config.yaml
num_attention_heads: 7
head_dim: 64
hidden_act: "gelu"
norm: "layernorm"
norm_place: "post"
attn_scale: 0.125
tie_word_embeddings: false
init_std_o: 0.00376
lr_mult_qkv: 0.7
beta1: 0.95
batch_tokens: 65536
Each number is 500 + 50 x the weight over the matrix's rms, rounded and kept within 0 to 999. Layers, rows and columns count from 0. Numbers have three digits each.

# up: layer 8 MLP up, 896x224, rms 0.0586, rows 309-336, columns 0-111
# down: layer 8 MLP down (transposed), 896x224, rms 0.0535, rows 309-336, columns 0-111
up309:506519500485446520462476608500471495569513507426517522445485410544516457530451475542571577415520499434504581537515463426545443531456410624415499538481476496495534582507453412520531468638551490528571468501485519559461536536458633497607441466510486515517511496592501403524543523454492505514546513507524452466534437604496442509433476462607
down309:511550484455514505508464436568617510552503516549511527437633527427477498550360524550594459530492462588464456487463525523507480537509514536568531525477535459498473484551500468594591491536456524525487453517441457547489485445486507545396520528476469489525529516504574521421491496508535424531424493546562406460518497496557621535497515586460
up310:501363443515532511462538491629432462460502493458477482521513490517524478433434412477478496548554446510594597512497549545568416536491567545547580474553573515453516510442600538476465483538494513418466571574467522499475426558475459516419556531527533525491452480439529497476558475451445523442484480460467426504508517501476507556563558446532
down310:422461524502494525449518542538536476507443487536499525531494536539470512597418587489496399498628597456421492519508556543608532540477482510464564573481512585574512471520441508476471498464436532418628389559445485464446558521539565545461442547486505420503506511457509436591560496516487514588523443489569537481571439483462619483535500490512
up311:502516427587503386529531586489512506512460482503407480434578492532374560473512592564522528553435440508500504443496503558488535485493549554557465528533452545483436453432503535415492461550553511528482534473472410537568510453501492459531520459479444554493544533602423461530566494494545465473463448545516456418493484519458496518539450474501
down311:512530466513418502521508519499515452586546457525542526555505484458496522502491453412510454463597567462487570488538487482515598504517469404514498471543486509499569464431456553479440502411486466447485486561446499440465570479420542500513538490456465493552512508540542543570481474488482498508446589560443487514486361493479537441328517499511
up312:513416497487580554480503491554471511525565464493497474514532445415456474429527509470519519442509450525558392456500484413545539501440547509500484493462471568523504571414472451434474538500492466486526547483411597544519562417509527493476480453505555511407479581432477523462532468568460526532550451489554432533357550585452445600440486412421
down312:437467444462392474500447468527517519532451498432487410536499547535482471476545488512550518500504544571488560420534476360645501600488496476441480485541402493409435563519531591594468493497483518575496405463574473404565418467502516537476444522480479451515499588497501540580456536411476375434544464513474505484383541471509485444493361473541
up313:527514534460417501617447498556470489490433524533494473547445485494518546414472519508569591553526433504475632519519453479542546461585495463508485430577489513513446512575514470491510521491572535414482491545519522490560452534439542480527561469568486484559461571520432528469473494458435484463479400511545475554532412500629576483600580559543
down313:571512496461445453500565454531532445477404472499521541548543530535556444468463429524428474518497552415488484450525557531492511580505578531426464435535468451507558486477500499605491477551535509465469452456501479432509529436559561477566560434457552488536428528457547502525490472437451566436481425463535434485385611427746474519487479520493
up314:550521457509482516452557536527515445579489496496527496606508499541485519508574513426394554452484542421513503557499408466498462452578485507512471514498556485541546559477544436502522544538402511479537503575616569388544541525568538531464529573577426465425552431464526545481454505529526552477482492451549469541498543491514501491549528461466
down314:515477531459361486459497531436588482485369377497499470516540533499513521474552530483494387550493538532530523569485423445509513506589517502427519448409442500503482502495526460509510499463408460467479446459565469444445508472531518495521449469581500512443518459524565452532514524548481417454500474521415508482543525536537479466492472455521
up315:465478483511544461459473467507532482610460477481515413461476525447534469473557500349599449386477480465461533521449576515403546490458559514494520397518482515377587525543483579493437440436384505487491555565552442479481563540530522526395435507485476427427494557587510481460582525550523493444511437498524469470456481535481450453490495499541
down315:495524548534507429469486555501631546522464524512440513465557404505492502559487572509496525537474470512481457596516519495451472452555455465447517545529559395429455453481427483553518548476431491435435482541559609521487462546476540484405483622530576556499451508562570513525558512503465598453427532456575471566481439460521560537425464481495
up316:434476452564503445629531561376443458400513486487547449511550506563515582477460448416529486459517424440485472501484424488493499518581572448454546463487386509481513588553475415543415614468471496555435536399474498447543496571541549441597583479518528486399600487516504511472514467593527496508534537600521468531475516527380514503551437487421
down316:491460557433519485496451589527431652505479361503677523526540523483483588496529419545510620456450474579511538502549518412496497517524549382505520531529414534389434487508392499577480366467499494469489420520485473505556496444566585502464534437589517502483446453515432499438568396439605406491471518530494508461509541519453530553493555433464
up317:507534467470577448558521490504472538528520493460461517548522414483546526396400563482476546566544482524576440471479498458577579521580487458525458467536500554513458483447457461490364516505565465512454506393485557507465493553422439470508502551573541582556504486485450474515521492417417444486382449547530505588443568555475462513532505430468
down317:500502440469504503502465503522426538504523521548527558513608582507549460467556447448483455507552578544493442474519518567557447505481538507456518586517469515609511464539504502525519481526479514457413507544523455483464510461495385460410497516413441455522406551489469501523547443542484497506445565448504537548575375474561596599511539539532
up318:576485439440483453515520501524555491447510471543416426531581575423547476471504502531450510493514513517515529511482438481482412529463494554490500511392457492438526559469543463485474578509461500390499487422440474534590590489533515522465533437440513515569544431485455582611517515479600392500533543507497480489423478528490531494486480412516
down318:510508557578526541535549521511435461444511473462535542450560510501469443497418493402535418473493456547556453516441424450485505468513522456476470481458467520521554445509482497551494556424515551481498524533451515497529553484543466486516506400507462594471450458544488529537507488488516487562488503446441440500445479532438459493498437509452
up319:537511523455526584507449559412441537498510485487469453525654522447512544420532458438483568480439457438537446488510494495466535450561468501517405661505484619505511497479467573447466488496496517446552537474486503496518473504526430457519428539541462462431468558513604477449521457543589496509531464508539561522420550543536517487553418516556
down319:485436401520481547525507572575504405480542539497465543462514430511550539563468474407516457518395513454440508533524500466561632527575497505553481529485499540494475463503485540473534477478525514459525422556483502492470541569505547402580477500500478512482471484590523540548538464478570391455492554490466477440586451439562549538547458475500
up320:466441526369514470494477493436500557468524543502519596488557556450431461532417487493500538486612483529468494461638531528484582498506514458441471550477489444486552437504507460476533480542471542521476466493564555506485432530561489563440507478494430436524580466490535435432481473500516538498527449455448567500484442535478558479571601519577
down320:540477498479464448501318537476441538405493647529479490492477623480428493601528486546543424546586440597529515533561546564481510502540455479578528591422494536506544524474513517565535448438598578520417520469588562573443509549460491573474443497384499504533562516453561486519454489432543432481512535467477512561556530554439536616406495482505
up321:527406501489531494468541499475444587521510549467503417538512523511517445543536533515488539516500539590487454467543516494450472510477530524548467533504521509434497572563482502470420538451431512561583519531585492522608536505503519489565525529424469491588500444542447506518521542474441528575569616490514512543543455471556397474552471540422
down321:497467501421471588463522512493498534484545529486531504560504515461465480562507553568525500516586477572483584492462347471449483523484428474556533560471541439458527496577473619511544517489459512555530537478512405486528432490531472366473482524523500461535556493454579483458549514501485505446516489440459502629508470513478453505418530466512
up322:498487431441572481511532502505504527462481443411465485492607445505599498468494478529420601583509515506362414519521563495509413531399526483421491552472512474502517472424433493468453502475507443442493615468559496480589465555446487452439514528497479606557451382507535550567536571435452433469478424454541428513475514542511482435523544504531
down322:475466509475496489477450580447517538515484525492453484480493517504519498489483482543542592575561596435611553531510511504512472422605466443447468453532437413563519532417548580461552542507484410506620487528513598571514450554450440560514461483487475557552564511511458421534465537546426551583492577511570481563575509411531499494536506582462
up323:447504476598596580465570432537432539538522548398468518391428457500514541421539433443496454600524512425492507494493459487496571502485503454595534530551614503402549482521457393431443584532508470539536544558536469489540560473553504425530428504614595491480512441434590528352561595550437538420581488436418502476522444480534572432370472465526
down323:519468454537447470537477519524447385441551462476478478483551579448554514502506435447445495408456604462506502502447430509475480439413487474523507519417548550438573556449618579518514513535550557504575518523493507577420491510490478427449524516567539383513505474457482542466456533559564611522527433513538556503486563635486482507385474403598
up324:468572473365556454520535528488507449455454472434492539456467389494461505435505532475525527588538453396470583499518482484525497506574578486503480484408542494520438494513507455496476470468476522442520524533584495406514456487464465501495409466600512457459559482559512467472556482471554421478494489429601611457488583471543470551481430516464
down324:505474477518417465450469557471506505557414470492473484464541469538430542529562521587551511485558538504515421515492407545547490499524588471548550434485547517441356597462456539526551478576440558530528554548480440441521467501449475480484541527468531489549450510492499571537557463568437452536428506434540497430502512437495484483539446496604
up325:388509507555512548468500525452600534469477546439402457564467453431431573581443468451442536468442477564528518493483492399589450536485520611499507569598514456545458552392543397443500521512501452480512499462461539606441562566555475568531480525462539381574523512544374487594549651472551629469515492534482435480508582491474440494442491603446
down325:545566425471480585494449505537564476421472514448563495450420460522394535514487510471530396452428519557463487512463490494567510588434467506529525454508435448612489508499568516503498622477490600478469503451530523415514455525438511549382441396570559523561453585428524518510402523531424485531525419491375567510560516489472462467505553500460
up326:544462498457551544534550579598475423499552552421565475537606496451480515476487570429498443402461514514394487535580526513521536465449426470443530484530502518479493491444490522432560452430564449527524551429465414439541613446464542489557452512536457429540587477552482481508547481473477486374564438465464545516533452370568497579591363478492
down326:484462445514404460496393387501472401465594483491579579535566532518479536493485565520565594497478519449434534569530427488475480499443534498460566522489437563525589450523478543496430473516491459452642533500482496435578566450507504433513503482502501531476521483491445481520518475523512494583514508541517577470495504441479527495472431535467
up327:550412581486553486480501495456435606504450561566500443453579580477533503538457525456536571507396428488584500476564435482422421424621574500499542430523415459516522631448518483430478440482546531513406471532503463413479393529561466475446523465324434552496481492469462493490525417525452472466480419493497512574456445482579530541505554545485
down327:499390423538487576421473461582546611540533421457468511497449502553535546405389484500553568593552571457507496545441446564442528514563445514405438454579523479634506504507452476410444546519445475570474472404547484545489527470488495497528461455495485483563465494473423494503525433523439540521493333478466603437533560507394513384533507457492
up328:501449566487506541401539390483505507458538390445533524508469535529508524573541532532507613551544530567510402440544496568524571448436454518583571606385440408485484529472466551428508530429499542486437455560460500458503604566555456534497444456503514565454550384542608413457465493457543512507561589432513514506467483469532555426487417571421
down328:507638611532508514530534499490516575499576465517446479540514351507552473488525458473489505520571590546539423564541538412501454557442559453524487435495492453436537474526385594489636522518432517561431498502493505479489472531466492488491448461483530545549504534496532501436520405409601507480522495585548553532500484423477520486556430529479
up329:447412531450512530493453495586517523512604354441558568525495542510483427417489433555569516530451545533407407512379475422587539537465467520437515468477489556458553453440483513548458512503573447541434575582383423482419552452413507615527664481616522552569590493535509600557490432491456443484438447442557487426546551501443519474507495636536
down329:522504477435551522485573502466442528454522490474491527381509458417546435446416355543443456511564490424578392514524468495524512628528416568523491637540483531493563419492479537460405528470398466539472528497600590551548432465604557542467463501536477519391552498511375438509462471475508560519574497520553618480542517509542458460492561598576
up330:504448506582624456484469469331483538482497485484541415426486522536473498493491542490547477518487500444552520540570472517531470476469429499433400498472511577493488429587553541572562511490539480500445503449549517486562524566571436454506545563524526544529561424519513600494430467444502428527454522542473547530446539408524537493578466473485
down330:541465503535439516485527536454553568526503491435511469538519424477499534502549450558515439444498389532477443426479490529508483466414464543519475528573479451487510490466511398454426470463483535514437469521489436598476541571497449522489491526459507401379442444452511518480406554567566476467473521585413440432531468558574492435512551518486
up331:496515469513513503536458478502489468445458488567460504479470466475510502509518493546467525538408470504466509424573507452511421493552538488514584426523492498502459506507519499584517503539520598527414398522482492403577516502475499524598468481554462489537607497508482468538481511476520582422426438550517512454461508481432584402492512552509
down331:451522446461398497431519453458561541533555535502568470510514378533496561481393582483454562537485526485591584540512489457441512383446532465435509512477529531510504493469496559577451496549563488481488397429502463494525516440474503459456536473564511423588489456447585421584418511460566431589474506510446503417449475499488566467474464506471
up332:460464498453502548491451462541487506470519459577516509497505482545436581506560513503512461538498487505535539478451576466619466442514558370495516531528536535490435554550494459465453493435469584409466513454554386459561501621434543528571426577448454540425424478592466521488599467529580514515410574448522573520528497542540505511573512594542
down332:496525472476455472441532497461536599516528455533566418514473559415552511517501583503535359590448538539577478474522517523567532460383433514538557564550563432440555407588497470619479518484515563502441455535500411479497550489498570479460514517457540503577485518586425476507467496530468397580452505470534497513438470405533479473454485595430
up333:425576562502555511541550628660560447506450461513404416443503501437472536505573519442476479516517465475452448487457487529481554449538469631478548562528577569541439514546504471541423536497513471414484528557456432490434505523496503400514478448501576527486579519503566550460535524491580501431579429532499549505487591482468440416528471453578
down333:434524470393480440403522403451515500522478458352435527382444513428506500487431464504414555516519471445436522501496511537562419494563402482478474488571542471573493468424440415524548496529471499492539491480483493448448585567419508545574500494434537503474500567501521464414419515471492468512449476504390426482470424357479372522360476444441
up334:435637395624459518488520578413575492599520424421425521580470497583437483387488498475542571493540559512478555456548467498433510563419502559510453512542470487496507493557527515412428483467479564523382520529468518531540579463498586522421571436538538598415464518474597470454548471496499459520498454426578551550575483582381459526461517478464
down334:491541451507419446469454442432569463555459452445543547429554456467512507486582589559520448475568463588473552542530396523397563573539450439509400460515486452544478423469547517502483617424441382451486533464525463522509478451539635558535544502443506426447508529491487519466469549462464472556483416463605440497512489572484555461550379504483
up335:540462475522515406545503553519494556436492500429474484564525507606504515539429501435503521543523469499426416537544436468521498551518498438594483516478398379448407543511442485540552468499496511476458514521476477477526445495535565527601484553511571603552487450527456566554467413525527515594562419443499512521498571564493487487479474525322
down335:551507474485507504582505425525486521509454601360538525488525545549415510465548460483509586530515542506557486483498534475532500505496512526440543515616541455440549457380412403509519486557532511443470546409498508463542479493543487466568522450512479524496545413469518502481515478473516526593390482475498556547469490544523473553468438464480
up336:523503515511470521563528601510492611432589540616545413447438474499520515430479370492528543533463480438526489540575515501568505487552592407496529389565590527412420547549514507513374556606527426531490510579497519533548555408450535469476475459439473486504553368446502549479588482510517517461446459466497471381477450510494491606466487477543
down336:465559544519556548427451526437437464448464527476565498424389567541441485552481448439483567381507523510550480427516512556457441580475547462504514446529459557432589474451481528522477492518467519453422539468419648506507450507566474535485558412470488527590451477506555486469533398512410465488499443479394448571490425492503453581439442549510